Weights of a small GPT-style language model, trained from scratch on English Wikipedia.
Architecture: RMSNorm before and after each block, no biases in attention or MLP, tied embeddings, capped logits.
Training: a variant of SOAP for these matrices, 2107 steps.
Each number is 128 + 32 x the weight over the matrix's rms, rounded and kept within 0 to 255. Layers, rows and columns count from 0. Numbers have three digits each.

# down: layer 10 MLP down (transposed), 512x384, rms 0.0611, rows 392-415, columns 192-383
# gate: layer 10 MLP gate, 512x384, rms 0.0753, rows 393-416, columns 192-383
# up: layer 10 MLP up, 512x384, rms 0.0798, rows 393-416, columns 192-383
down392:107021110133112137130128202150100086208107119066122082134156131141091117148110110155133129132128104115099166073132122138155116061255096171114161075145122175127134107184078113143144149167113090082086101102080111184079107114172091126082091119157120156116186128148142078078113121152158129138112135145158105141090201149122099086135150083195112094154150162175110156095108143079127104130124091136111126160150162151053123151170112058117112111145143094146149094128129176125130089131087124057121142116152105142128162132126116075120076144119089130155142119099152081176169170126110123110
gate393:179097136142098086128183172109162140136146118085159152157139164160147107072127135116120132105110096086137166155138152160085089142082108154071118124120116112095115145113177183187147078144133109116130175112106124084163132158079123156118167138125161106101144090084083127139110146112178164079156092133162068165199112131140072143134146162159142088163190131123149189111072089123108140073071162128175169091158110143158171118135053123114136121168123152099164149151148136112143097103131093094099141147087148199204112081095179127126113143131142151159139125093069052119170114089177067158
up393:161140181086071130197130167097154118113100140147122142173158170104124132165141107138119114137110169101110095058102147078162103123168081149117167139098181100129104130120123119134122147164164133115162105124101094157113117082084120088137151163129111093076163093031110115094100127122175153168117088078139143123171150111143128156070115129146115135124066080096135134164148152086166084069149114082110158163168134121158120130071099148114139099079134146143135108060161132081134155152160134086149081140180066101147129175150153126097021145068150160060158119071123173176000146159075099108
down393:115177110124127137190158079030125177195185104120159152147132100090170119146160160136160067151108179140112129046102142096128101070138116172099092138167113093143142115105080118207092123152156183196161144128142159120123144107110118109103117135132147105152091124116117187055163109131117105073146096122079065135073158184072156130183130083135136117115161154101100161111187172211111109178177122139084159156038141095101161104091109141203162120066215159167132142135100075058110182167129150113125093133104105136152119156135150081151108181118138067092136198190146148128094085119172140147
gate394:080143146185110117141114164111122143082111130083181192131129175134042108145140144118102142112097157134188140091129116112096181150110088146162161082121169166122129096161125160127107101099095144134166096092148115173083116137155088074128150070136104101174080190131149072130121122114118147069147172097123137173084129142115134152162137141108130128120046118140118129111187089133155151156131138106140098163122099120178087162108130124150140157119127148151120183074117092140205158108110141069163191123163118104084158121177069179128079177074164131114134112104117133101133119087116105148
up394:176133118164098144113153109127109114120110110121148091120139093185120134143118134118125133161115105100157153096103165128093134146126128103202099101133121085183151080188108123136160099158120157135133098127133181150112110133160150176106096127132118115127109140096137112138127157071140139165133151169111130133120123114148088115130088125131126155062103098144120106189148124133113139106110126105104137136088147158184148149075165119149138076123107145129134135135125140144141091128147160126077146105122087113167117161131106114141131119122183121136176134094077113095102067128148090113
down394:116135134120138082160157141146184161114116131153089150129108167096145106094157137125136113155133154154084083189085133143163088135112125136069140141121129128111061167116155125090144097094118152117114121113115068129144122134127144082113167185096114143134175120147096141128132061187109148155146095153155151128072171146111181088068188113187106090126154157110108156114133120073173105091112118106161131094121097147068075158134082081077110106175111126080138111136100154134126173144139073128169137122125125105142155133066190097121123125122084121142080127166150132154127165115153175111
gate395:141155108160151166144132133148143139143138086133138089151155143099147080121130124083093064062143086134170102131023103157158169185217125120140104188111179107109112110122159077113099185100135083087078140148112115182135080173127080142086132193154113140098162108181095142118101110162056112165121093100127183145139159073103129201159102120138111133153150164109130133135183142112120135097102104124171141128096114141084125125118093092078193170079135171122081134150116130123128137130099108140085114165128122135130144145044153119078134118029145161121147121116112160133154154097127086125
up395:150149163095156130137133134102078157089098145123099117109127131113119127082064141148132095066118100119139063132064111055133095164109121080052058086102133104129133137180188108129109111107141096104096178150101217083175100040192154140074088072166151124202168072199076107161143179049112127122039101122135046086141167148071074184089113121070127075108132202091065121110122137089085157090130125105084192131168116110100156081104206129106128075179134167096121135099180105134101167121112112173123143042135158137171186119117151121169160114157123109125225158160126110104098135153166114142
down395:116069131089209132157108160145092168167150155106125158222065140101112125142130142175084161166117155124162112100139081149172104085000127145140215099108110134139127057139150136134134141056111115108166188091108127097088091204096123130062133136089134127143076137132109117120138105131165115127119121126087102155125045110136119123116113151163067180121084089124143193145192103120067078161060173178057151161157126083167187120113128153096144192109155158170146124164087131134078169159065076109073169130109141158119130153124113130068150148175129116157165142099121149106079122128125187095
gate396:157140119181163112131114073113134142090126140183101187139096137100066154148138137171146142144079103126094053107174163134099166149128126133147152115109086109155103099130141112099112082129129096157114165168179183148099177141199098168133149185136129100084122172136129119142169149105173118126136137121131080070160078127118134149093083116119159087098133135097135145208132166135056129105075112176169072082107108137084093142109164120148098130181134123092129099080147111107106169162113144193100131131109102112217136149128132162131129111117146172111115072142104121102113159136092135100
up396:125120114136148082127123118098150112085118106163129190126119150126090122167107102143128133154097144138145086123154157124116081114107102129171095170154122126104150110075074159094109084159092134107086172177120154172083148144166130106126086140073175129153111153125180100088089119120094142140126161183137128143086141126080119081102133119126140172131134159146142102130164140189082159122091127134133137070183155151116091131163119149069157112175156142097168196151181126090071100167122081151149109124125120135167180128198136132123141141141151078133124037119146160161094139159124110095
down396:125169151096133116143115171169162095103116165138126085140115164112113079120109118146132158098106125115130157156137115152109133174143072085169133133088118104088116130160115120172135187131111162125150118155144107057100149139168131119111132131136076108111127082097113135169128128140132132134146101096144122094114186133145082128173161078118116123153172109136104141113121176122166070132132148104105134124166111134104164093153101156121127049140118140097121108139087135184098112125105095165190141158180161148135137114040183105091122126123170162131152112095157136118122112089178124127
gate397:158155098099212134094110140154184142096152134137111129061102073100145180133080162114162134140111156120148115147152158195161096218220089117081138149140147089137142157198127141145114156130141174122086071138076158096078106140041136173071156101115128128104093111108119106122064111116132142097161116124147169058175087132091178103121122139132141142168135118105108120155109070172121147169118167179097124130146160100139142129101167093114134146136144081187113130144140118214127150097146129149162097149137122116141156086131131083130199135100137183097104183115146105077121148062107112144
up397:171081084135116121158121083122135101051120157129142154113134147126081153166106098152201131138119159157113129075166120163177114122083113105157119171109075116120098149096133118129106131211126132155174085147109166139120134168127144127139108117157100132092148127127138099145118129129149132101140154137184076108192062128106126041146084112134146119137100096102191083134101138090138164120090046151178083138113157094129140146084168161092090160133136152131186147110142154149157086160200186119115134166165106174103164146171123110084135159144098110134150095111165118159114147158114140100
down397:113162096100170083130116179153076136188131140125116090160116167145166169125120118086107151148153120097106163125152176114090157167021145116121111157173141100172153107123122151046110071113128140099095122115131135166142114112135131158092168127153151101085102189122102152091119154099157136188124092152157143127107107101202129153085158137144093148136100123137088185111157119155142087111160119130126161125126095135138145136180059083177113138128106115155119129141121061105129144073145121118097118141082197069120119120147093128147151122164105148127125166147141152113124148173135141120
gate398:107152129172113096122115166123143062071165111102179130090086172121166115129172158081142128075105100107114113093141130111137100142120121133140132102160182113160113088124127130134088129132116116123153101145080117130167134097156155104123122127179134138161103108135105113145090154097172155124161127134121111079149067105075111126182138156168155116150164136105126122132117130107097114146120113140098109147188125126134146136085118102138149122152073130127156095118173113148138160167146171082132150170188136155178158107076136094115181180191084128102072105156127127155130157084075125169
up398:106115110095137104097099107095150113170135114170196159144135144052180102132157125016169161068161140129119082108173118156093124125085121170123136122122138121120171149159095171124133080148119150103089106113168092120139174084102081124134119113161125159096149126164139143095151094124125118135094178139102085149141114133116143159131111147102120141088123034074139144146117151101146189125129049111117168069139122155135103090129141095086108108134188165150097121128146109102104160101140173104136163183201146120111142122149167141132146124135167115114200175117120135109166096191163146122
down398:121178110172152114125136087135116179106134095146104086169194073158108171110146098212148155172121142144172141162074060125117164099117148078166127109066127099110110091132158107122136164149182068166110082146149091104124138177096121089125149127129094109127049119115136142146137145136118144139170127119105115176102094140124120108124128085123169128125091149186097055136169149111075112120179106154122164119102140179102137183114147139168125125108175139086116175144107118202162130159077158136139106097113177131127149127102136134112077139124118195169095127125151083102105132127149087147
gate399:168152055100130181176149114133097177099126135156123177137126083122118126115074125142159115195160173093121171176144139132133092104147201091003089158122134127163186122123183201125128136164132148131106200037070105113191116126170117152074065116103114139134157140109148108142135117100056103140098108102144125133098157143075061155133094146157178150131137100191137093137172097158146117159134119072113115106056126116123077101135114123084097116098178089136029118137191113108080158146139061105141089133153100119162143148122150145157149136179130104117143107103126126137142127088122084097
up399:096124118129144151179147170125063112166179132129127157122165130146151167084146108107148162184119127206106161097105063122158189101075083073144151196123175123134098147094107108163179086159118081130178119110093162119173127138162117148144190154096116099113160069116184068131111147120145161151102111150122102111146126158165144112090122144099147092100121115155112101123121124136187115156116109129112101088131104105136138118119054184080146149176182116108200076073122102131109128161180099144146089114109102147158104121057138204139105112120177136105149176169197093116045148125180159099
down399:126166109125154150116176140149113099175092140107171177154172140100129130133141175092150146093159109114205136116123182145161130119179145131071107080135132154158035083131139111125129144138084119169079093152079161072149143174088133102145164130159138148061131102117059119145117083147141077116157137172163129146090153135131128085134130122118105072134118160089129163075109190205119131164159092132138130122184105113091156154152082140074144105129114118179173142133120131123139077158098083192163149115118162112117137186131133118135165086122115176157119119120152129209115186089160111115
gate400:138104123157112074106132092100139162102158103088176117096122166107192136184125129148186102142127106142116140146130102172101147127065119163079191080104163090145131144140096119154187059108093125184166118113163130176180140146192129148104116138137171102136168142156080138173133107203088136135184170139154124119142101180176177190161143167090172111110132182143151152105139162076139109100141155205113179136157102139100081174082073127103122186060075159149153145161178135105152110129107092122138118146177100139162147130092181128144124174123159157112128077140143109120134148154103132172
up400:132142119138113177117099220150097120146116076069173106135174078130095142161086146105156115102121138128129155176155083162100087244099106086187176140117119112215152217111110079126109191086112177085130124104108118156145203109114144108090132106162108109130129128112085118127103155112111114153120110178143109095124184173168092150082115127160101113066164148077151127138082123119126110213068107194141113100112127200153113102075059073133127145161086143131091113134131043112061123155174107154135094094136140110131157130158165090173128172137162127137177151154168088107188092079132127101
down400:144128133154151126183096117068107110111137188107160138136154123108118133044163125177068133133141135150130122094093129134149159097153115203133141111153084134139142088116153127127053118157170120068068155150134088080103165157152129074140131120156103166102083108064156151168149101101158130093172122156148137175168123116173096116187161098208155123135188168134100173156104104104120112112000161182142088127101151110094123164127124160153155117179127115125173119190121136169137180156159169089109161121157127106152139109121140155134173123104093129115146105169126177176100129119185196135
gate401:112072080173127133152147124067184114149172116136056142149128115122155110165153060094130063196106130117107060147136091084117105122118161098118130124116168060117148183146166127106159126159155111099117144136064133095095142076149082098135078097130066124107197168080103131130165122091117139135146122138083094118114123178160121123138097130148081111120125133169111080091102193118153146071154156153090136113118135101130102132139111110132098185129122141074088144104118130100074141094125167111158145122138157088133094170153161184032121113137183137142191170136175119140067085166149112115
up401:198124213074188106102156182150140085102155126110144152106121122132121119218108138159138188115098086169139113106132108116091110144191125113142123078138194161213099126141119162095151156134086096177137135124142144150179133150135200120092113143168151193137125152140110156136124158192172085139136126060123132127162109131062121150168172115155122147128117145128128115067081121112134104123060154115175064071165078044108141112116168137079109100146126109092087129096089128115148179117147146136109109127112131126172099088141139138128159191127112162127090130099167174090143107111096112113
down401:129134121153065160106146139105091135177112160078132142141118106142095121122044139205122104132169145156171103123063197113126048145142172185170161116099095151091111159122132031127108101105134165099128141123107086102155125118144107088167135154104093141183067130128130107138118127109124128095092122102175103197126064124177159117098138181116155136110055106141174157135130128096128073087255103119123177105115124069178102205103197138070085122113120133146163134190127109148101054124077064160129122102158150097136161216136118186129127101126106079131172119168117143162140125090133175089
gate402:152188142191130102110122128128132115124107143134108165116096124101107165176177166121124149070102127152161102083090167127033143096144094140124057157163134102145165120136067138063068149124081158101121131120118147127112099059073178117075160130118128099087056148119098097100112100129152137091137158127147090147112133154110095137169128095121176133134083139177145152112105128171088131141142104089093141206080156081107138158105126163185163127160140105146099149060105139109112101090080138120116116095114094140141107074144198125174151143080115107109180080136133113191157130140134167145
up402:158109170148099181124215107103116162135150066153104102100128054176206147071130147137123143099097195073093166108069156127122101138238129122161186122144095128095061140134169125187103119144214067131180114162140118143151132127148203160178133205100168127117089158083162174161137154130122115132090117121103165145176076085133136184160131166098133078122171119078122141099122145116101191142133168143090097097134130130132153109201056109201104150172095095129113103128116093208194147171109120122124097096118130128115121147116166125152118108132133141089161091121124142158140081153097115102
down402:109156069141114138045110086173095053132123182117174167088153149143080146180197083125100113170143098158161134159138103117132132170020128107123076108093138164120190125129120146136191164188099160122124159119113219143084079108128142095127156117121133170171133135126101113076109117112137133090140086120179093120090140132141178100083138079071097125106060192182087076070088157193168109099135119142121129106076120069161141090111187046103134089105156099179117173160126135068071133137124123152158089158113084072111156182104071191135159134102146128153164155138080120115133132168120152120
gate403:170100115102168160129087154091131171094127077188130162161118121072136131194100178157124114137133182109099133109147078144144120085124167097149155111113117195076141102117107083142105166143196146159077117134098063085142140114082139081129163122114077146123140042129138106161058142162061153128142103217078058097067170109052122070050099123109169147095102129125133072129068152072112147117069114115160135123134127153107141131168151132126106137118114099118127151209144140137146059163146091137107128143179172086096118160115125122122180133096152121136178128137118073112135140196126184085
up403:166108100138127134142137066057164103150089137109147152177151118107156144096129141196148136080161148085148111083172153137161146143103142164120086148128156122116065163132166098095128170080062136054153101135182149097092079182115166073164082134097099176115203160129132109115151096106120106198061074105129085155116128083140155088131125156135114189121174085130057106092158078131144091056173068183158170095170166156092119171126122106131168108137151132151155129079100085188140097146129104074184181080116166168069157167111152194086123125130140076119114104086174204145194175112095113131
down403:131112135112098126082115103124173129142037154128143131138192156129169130100210185136111119120106185133103110102197136092142110105155226222062134119135179200144198155130135161126149109102116096066139159129114122085102133082141107175137128194172006176068053094152132051148072155140141119130101202172143131130104137165106107134121123111161090170136159119076174112099070071109168075130087192104118160149134206113152113143138127140116134171113082138139123128116101123167157149154075078108094123110156140115129168111146152114149122092138065144109084146161063176228135099146132118175
gate404:215128114161134121096141183154139081131044143127176126104118162145119115174180079129108095183115170068144097101145148203179101126113138192130099152079119146115124092134086092134187088129146139103161185156185140173086136116099187117158134131077130156163134066150133130069065115092146129159132183150123105132095156087119141104136102058123076119158099164095167197119169119116129133138175111106147151221088114108128057103154152139155158176089109116112157146156108149100131164138069089113169119146095153153096135152087128147119128156103160112139123049087081184112117106180118165155
up404:111104144095102157088170188133164170072128097107048114091201116120135122088084137137178113071126138159185092059119130135108089143072125105166231136102090151096151135082193116210126163195170161079156114128108126048112094113164141152133092105208074162130126171129131167134146151105224139179085171151194152181110148136232166087127147098184149165162122181200196136104092205128071095188078067049087052175074134173170140100114129079179146107189100143090145169128141105086129096119103132088102154131190092149160086096136121120143136124091149111110090226146135097105151121134091165080
down404:152158139094142129177180153072189158132119150174072121110096106106072155102091182123144120171148126134156108126162092187101096136227114153139188100113121111099173169172119109161078189133127075146114128206167096122120143103129154146122137143190115129120083189152131103176170178139165083136162132128114123105135160141150119189121093185086164197082150149151109107119124170138146111081108146146103084090121106170109130073051168129069076147226121170121154099105059097051120125092149136142118111092166137095136083120116135166156180102181125130104140109131131143167166160147182077129
gate405:178123071149134115125137113133171095113189122127150132115118124083178122095100145119154153046142112147117102128108111095143173110150104101102107143125126153073101129126170113113097127185108103080111106138156107087146099162098084106052052172101127109121125185132108059138174153149142105154186144092179138149125154156118123185120176170059148120163170154120073093119153103179141103074154144093171149141138139137087126106092094117126080193119115157096122085123071102117136140090130147161162175190161113134108163084125131139139075141126147106126154120135114118162104120099135085159
up405:131108154187168157123086119137121147181163115139121104088127143122142108134165171139111161117134177077162152150154156110191157130146101100161116077111120154136117150143121171115131121123147197168094122145145100096066172135128086185095121169137165150071097179144149140080090083132161135122159121146116099133174074147132108156141114154092081125125119151192165121070108140092134148148113132150091182117080152125091135116129153160147129120129134136171100135145121080091130125150220147167119135126141139137104129160124097141179140114111142221160100056118131114166094123098145134136
down405:087149153103128124115201102130101116118081178153131147127103133098109125127106089132134135172118102144154114156100120143123148095156158097149190177138090107103174140125109137106117118138154120109105132112121077090108150085140160113109134080097049000111100128123082149118168124061153155110087181108060114104097180138124074139144158137202178138078129092119114126093144109184135162060118166083164125133176115127131137090120093134168106119112151124071147103111145117133093117149159094097073071086106148137163111072122131131097130131146077115094136177154147132105161166129085141135
gate406:106156066076117179115246149185113136120157129110131092160147105105131155097123115129127075128171138096088087145132124126105090172157064115141131135124139141079141160068128111106110137152139156162079140122193148104162146102198127134111110075081058078079123128093100091156167096174171076133171087120174121108160076112108118123123119096131148111125201146110116160160115126184086109168119106116113100148151083159124070131090145121137145137121026114059109151145149146122202112159123142143089120074089137146159140109153129150093130179127122159073129107158070074151154100143121105162
up406:145131203132108108129123121114097085104119115141130172131121155100125111167093157124122144145148092103185148122112161142155071126143162125142112147162137188162093127129106090118119086192118110154175147131068128071096170120073105137133149136161109056085160177167170214112163138159077126159104179129145134117153085134129155099081187113145116101081130144168161080112085130114143119100122136086117143121138182130157138095134155149109132169165127102161115130097127112107101139122125151156116090151112159140132054140138180133077090103104152081117101136145098114111136098137160163096
down406:103097129125105144106134128126132126156106066119125132084154123123176153116109087133138130132092057104167054112061112104163118133084074128075091107121135064212167090083161092127158169151104062103138136100153144148056135152103085094118121126107155101165092147158131157166104149083081100082143108161102133132148157080135165119103142188101112108077153149118113137119133170097156118150159126125096132090180138063150143181154123102079086114133187101162117147216130091163107169117071130086125111120126125113160149100134116129135091173189142118114151120070100102113147101163140159152
gate407:084185163125163089142102091131102132153098129141158129144184106139143122097099126187177113173129167102130158255092138115098128108118181107114073192181140182151110197126117173147132141095098129088120145130186106128102082120145141154097151101031104114182144162180087157144168122094107138103149143107173184109151135067144126164166132080139119191169101131132109124120155141157120117110209157100162124154098112113068120142048074171102146169148165120222176114159127072156119094134109174077077110096069155143053074162132120120136082131084129140160125143157134108133136102115126091080
up407:104111148116156171162132146114118147122083141089146120081157151127139103186096156137126176137114183169106104093071135067111150157094059080163160129073137145113098130100101135091147139170104129127101097104137108151117098155031196098116094127067120132129072153096134105091171169067164186082119117110099164128121161127114071152098160097127169153172101098082083101093093133134115132141150172137099109117175154104082117143117149080129070092130218125152126204108124115152115110122117136089175153124095113168061137142178098137163124131166086100140161164181179138101137108139121107131
down407:226128120129128139136111137094114162157135151103120125083125142084108154151187137138104101125173134132128096084147108119124084110045142149162125054137121065136130121114171116055151125099152127089124085113130146085123159134141128159131077136176090155161146139157140134120065149100100066123191128108134132124156133127129116095159119156178122111098090170131089067143122103185064148169090070142152132137170179162173160096162127121184118133190100178103179109129089141172123160152176098144170123202141066130130112102178097102114109090144114104132157106133075149146105149151158157079
gate408:079118106098088202155129091145138106112097136093059097103130098108057117117202104090110136125161079136076092130154110153098070134178113113163125088151102119168142146126090116115148130159120151147151186114126111103193115112106194116112153189110059121153157177169103095133163134196118134187121110150140177119117136073065112126112113153152104114102104122186108153103104107152101112185125102118118108106124064182127151123107138094177093149126138084102094173140132130096120162103162134134160153140104147141111119133142108178135170099103114101138105115151123167136154233078139137117
up408:107133146172086143178058119101153069123145091141087164137132151134118097161111140156095104160102083176146115135122113180153172083102094141101078105186077128128126127106158125127130130094167113109116181157096120135103138119133161078137125105115144169145074124156174112174082138118138112110195150120082113173171168106150166135128115111204111149056127135133093114124064094122138144130130100195071172129127129145115159084133121156127174138132108142081110122123091128109126139107143131120124120124087169158149150071170170134129115120151094109168174115078124157115150106181091121158
down408:101145104082138073124140142090151084123140101084158158093179109068099141123181107149174102123145141097108158062099157081153125060255110139171134115112124119150170134169118134086113187121150166113142123093102145082183093143117126133150097109082120124110178136094136131195089122123224133178159099164176101039107118127120174104082126148164119093138136124154089146136111107119101136111165094131149094199134131173125147084115198072153078120165104163156115167139152086139102221134151157154140095160119144181082086170109088105086137097101098138118066088128141188146137144111171118140
gate409:089137134143170148122131151156160146173128204138124126163130102102080161127170097116102147047101194139091119102120127144173142156103161176137132094114123097177163160184162136125164111089095126143148135140118104118123163128171125137153097104098083146148100089168141132082138097096105129205126086108133087141127081078118159147133116209134041107165140115150163138090118157133141168083093119125134194135096076164208148084080154128126133136170136108150138165172170162069150152185122131045108194092139162089090054098107131151149101167139110127083149093075163097091160088152146090127
up409:145172056153149140111108110065089115160059115166129123133084088101130159073097173164157125144124135151161137202105133064155128189073122156132161176141129097140127134113131108095131104145125173113120113174127141131155156120121144147065164121143114106139110144086093165144069148099078160118102065189206000124086182147130102121058120171163161100128153170087130186139132143154070173172181156126107149138139084158154147135089132060120160121082099157142077109157092141149070088163172155152161076118181147128121112167140127147144120081138113081168073108177050136126111110105169112104
down409:055108164181071078086164085093125140104207175165128165126134164177149160151090152072138131100085101124118106120139174146150175100087136072146095124121077114123165124137131158098090122200104199108141114141180087131175176106154176167100103171158112072115143141159134119135135120124102135085103145091115086090146168169150151079129157128136113113118149172146114099102109139123139157050135109143118177186134083148143085132100073075157142137123169090146086151115144122104101136084129137072130109126140079107143135126130123122154192113114155170106141136074120099161104122193171185098
gate410:085121122133105086128142114108075152162123092117117150083130191151128175148140112099138097207187099118141162097135100204095131167118106158139108117184143096134123174130118142183134107125130193099104141094093103107128136128127117101143131136157134091173145154109118148174149111113192154075212151104106146138121152124090148158087057089129131131101075106101153090127153104117182109108168110085174170080087055102156103143118128130147130162172084136119139094129105092119069138126150116097086120144081131116144098086148150123088155132152088050067140157110127104117171125142124111110
up410:089136126140093113117111144199137146133138141133100108050092139105132072152086099155102149103087063143116098113121132151107117174131098114198045191134118133032110122143141064140111162134120113115081113096147072132055128135124108155137133125140151182124075117123108101118115154122177141197116179123114101130104129108151151108081128145073130095142121067145150140144180118150124122180142143126098142108070163165100034114183132172090155133121111078108132159143172118084140107149109168093111173107114097152123131133118214165085101133125136096116139105139160128121099138118151131181
down410:129159181109107103167125164161159092136126084097155159120112145085115127069171109145150165169127134144140103094121114134154107150094159107057134134141138173190204210153210147088096050126158145084178108061154134137132144135105090113164118083164145078133119165131135153129120120156147116106195164118090157161122203133081074111146113144141104115101090218081071142161055157116107185111099187125102162152113106087095132117134112142139105138173096131120065171107045096110109120091137115111166121104172128156154098140093165127141175036172079087157089109179153102102143121132122118120
gate411:106105170152099133090139138131150161086125202156136100128110151131078113094084160090180139134146163132137106117158138066139093160150153123089116190138128055171139123121099188162117145134128103177130159183171147120189117143162171162110076185085116170159209176120074149164155116150119194123171100119071132133128099165074062122149132136147060150141124173103108100211122141168107162128110123135107109167069091126122091135110126183098159058138138115176105100115059147110149131111137111165150146173140140064096122111111173083123078137085084154077129163132114047141111169092116091144
up411:125102125129146126099126149150113132125129115067135159137109148060143159173100124136101074091082177122150078107185079138192140101056094185171163147182082088159120092078045175123091086082022140159101053079123172171194102151077086210128161117139123147154100151139123088120114128147160121108155163184154123174172133118141089109121172146092067139122138125164140181105099195021116148143168081147085166148148138127102138221152155134131124161120167127103085186052102137139146139132141124125095150099069101107140122108110123084211182148191105139162126116159148071106170121140178078162
down411:138184122139145151092146104166110100125136146144130124114161130181112118116167159167174115080099061123128119137107184114090101193139125182125112124082147106097171132096165114126161066179115154105156151137150125068102135087144115140189126120147095143131118190101074116129158149155105109144109105097091104121129146110144144133128152105136147142145131097147088099094118106086162114135161095148159136129126068133112095188135062127110174116105146091089155143160102091115108144103152081171039119158144103189175115134103146085132166173148167098108114175148087139135153134094146117145
gate412:183097139111109112160117091156088133083083152160142190118153230143117087112146179179143120126148147077171169119155120095087149097089123167126147143072138191096098066154085172098148075127133163166135145114154127164164131134150168115105088124125125146082144105032148106091130126148110149123146128102157150126134118092106101133109133127140117142167117068124083166161145132120052106173119098141046101122084139130111163154118078148151180097124125097127076104105097169133131070097148142114104148109146171136031160124129120196100077106125137111168104178106120154153146124115207116114
up412:135143129082147095145111097136150127140167181101128109100166135174116141110135110139111147116155117118133136083115136071104126118153128107101187121121126106116167158137069123168205117157158113128098120108099146140148096095122139121115148170113131182147115095104106118113140158136119133146150124145146112194152116181143112081171125186150104105069119160126178086099110184145170168147121133170176098131176143130114176185106116095130123151135108189105103119136059128084164066124102127178091088135127140139177140109154100132130113108127173146101087134085131124147112102114117124129
down412:135106126143127119137142102151103107141119130050115159132145127074133206149115120180122078087111181139077123162138169104150135108069124135135109164109130180093100107112197173072101076127093190189168129100161113137169157078122132131153123117145134101158149152141184096083143129129117123128125131081139120116122099137139167158125119122148174125122098094118168175136182060117088105122138099088146152098078152172140133102136136088177146122135088102153157141176159070178145141129148143118199142094125094103126106131139135179139171126164178105140102129197109188171159123158120126136
gate413:121129128162098126140126150044073169115135121157097107119101165107083100196182136170165150155141088113075120158118111121090148165062102119086138095140132187112153170155137126132117164170125112134156157181145112136151132114088105123144092131098099080174162150187149080150050134085125143147071175099092186118087123064099173077147071099124120165161139121132044185079103191118135136107122135140189145125099066106166151141095121035129117105127068114115063189148103093129134124146161101090091131132140112105140182122167139146122141182122078059118034151157065139094128128072192135102
up413:185142110096149078189095126065058117113110148154125089066026137138192156127104187086095121199149082139151119146150145071124115134121139158060151118155095123088134084102119162174156073188036134116143123094110167136124140123089111083096075129063164101163151117102102104129111131113070143104133174133078120156138114150085125132077122193130085152122112122093110139131135098170147092112120142105118104179141157137165099086096120129118099140116113118110167137110175113168114095104127136120180138130159085081105137063109091129162127146132095208096101084079107107143142162142148156066
down413:095127140077131131056142111134171168182161124133139134147165084141164154111145054168115169111095203131139169100158110138087150117122081090143133178096133122146132143169133141116101130120154115154168111115141118131174148172173194134126152117138118147168158135126121084155145125121112173088149103050168152092134129100146097135178172104137129084157089122169166132140124163068153086132084119152160087151160158109091113155142106195125126158118175171108165205114163164100111159130175144111136049187108126136171103162156092129110133123145045129078143176214075124111045117082099108151
gate414:120107121167129140152101130117101171134080126121089111151096115121133098142098114186144200111168179130129124149170149151133096132173123133129174059202153084147083064151133131127150094139073044118093169073175024126143123108130133163133117163173101141120096113165093115172115111110136173171149100131091112133119078087129156158131104080130117130104157110186063150092126129135169103099107162090111124128185126168120127127180110205156126181134113051199096108129145096115139160127122122106167125158099148154190130144120144058125146063083108063131136102176152120123155099150127123067
up414:172159079089070131093073137142143122172172148096098109146105128132146104131137075132097130106120204108142106070078112127142036103106206102129118102099145134133096099149161118059080160182090170097126120205135107049154148127147170120096088173086130183143156200109102143110123144199096127093114134153081095159139079126090117128158054100127185166074134122134055070178112143142156122079119194105169106120113172101131121126116141083192098130135131114163059120171140164146106109112131171097056097098104103097140109198182086163161106102192126151152061134182124205150099117107140089211
down414:118132136159159096133167190097090128164120133146162125046120067111203140084086170127107118123087150108151159157148149127149176133194206101132133167133154120079122095099118190090089137086070216149128148108126128158151102146156097097127172112144156117109088116090161142113101119090152130137104073119152154131183164097118117133156154179124115092083098132166193130113108160134184144091163141172094144194166135084151094174102129082094117171132133136121154147101165146100238198114080143149144163148138145091114119153133092119088175141168140122133121099044131143114136111096082142128
gate415:108156108171112178136129053126130052111067145183104093120114095130120177113105100117119111108114080122053107061154143122213104148144106096132104161124082107172175092145110129147136159123065094089099132125095114134206152118118053145138119084132135089141123105133187148176105078128141123165176032170077135141171103174095137130125092128126089115117160140111118191119115154163122081112154125106074077198158085129143112107135117144192129103156167097168114156188101125112107147151112078067170175126159143108081139100125138102084095144107130151119113130142185145065113150119185086091
up415:088080095150098096136098117138140156125073145153098130133117172153135131157128096098091150134040138131079104164204115109124161175173141145060067142120128039122124111114156200130036064145109087093057132111171173139107082144162130173095161088116144108112129122106130131100152168099082094088056146093079090118112217158091071129140100131123092069130061147081110133100161130147113130111103182170132148148140093115133110115123126145088110150130144141138107195158080070135151152152139210192119080084147102173122131176173149098117104112096191075128145098100111080095101080158209107129
down415:106083121142124155148192168158083084165152159113181208142182151162169159129099127074108081085175180164106120080232147113135068157024110192140129123196131119167112155143089111100101126148117068140095120092142124113146151140135144138146062183117118155143123099101093146126124126172138111109085141058164106160096116161172126157150137153141188141191105084128166121147149089095123159151090167164135128118141092103163117098131117143181141124069086155126137074104064125171141153104153077125117122127072181166135102138127132087151060105142156123079121227101133113131088083128125141167
gate416:143133117128180173133137161164099133108060164153066123112150113091113125122110191171142112124187095154090062128078116099155058128118153171191138164165098167183178172130118136097128159137119142120128146147107076121158129086136139097095082109132070135110137141082106174130087191196083164138107161150152170105106208141085152117110182114124066140132152051105031135110106132133082107135044109163121064163074150141136124150121150115130081126142129140146117179120135168149144120133095136072122115121135109128133157183111107136133120082142143065154130160099173108120123149139124148148
up416:098103190159084178193108102082096100115158114083129131139137133139094126153122151116113146157141143091135132139124146174080148080162135105126158129106100115109137205082112127151111195131131091140127197134137091169151200068113132114084147169129129105109130117141067121131089111173127154137163119142149104144181124108135176171081080146075109150156121116160122144110125127140144092127103155155051087125134115123152163110084161174168059109191078097122169119114119189159096186082112116064148042147138137107142163169158149179129072087166163129141129082097127137070076128150092103111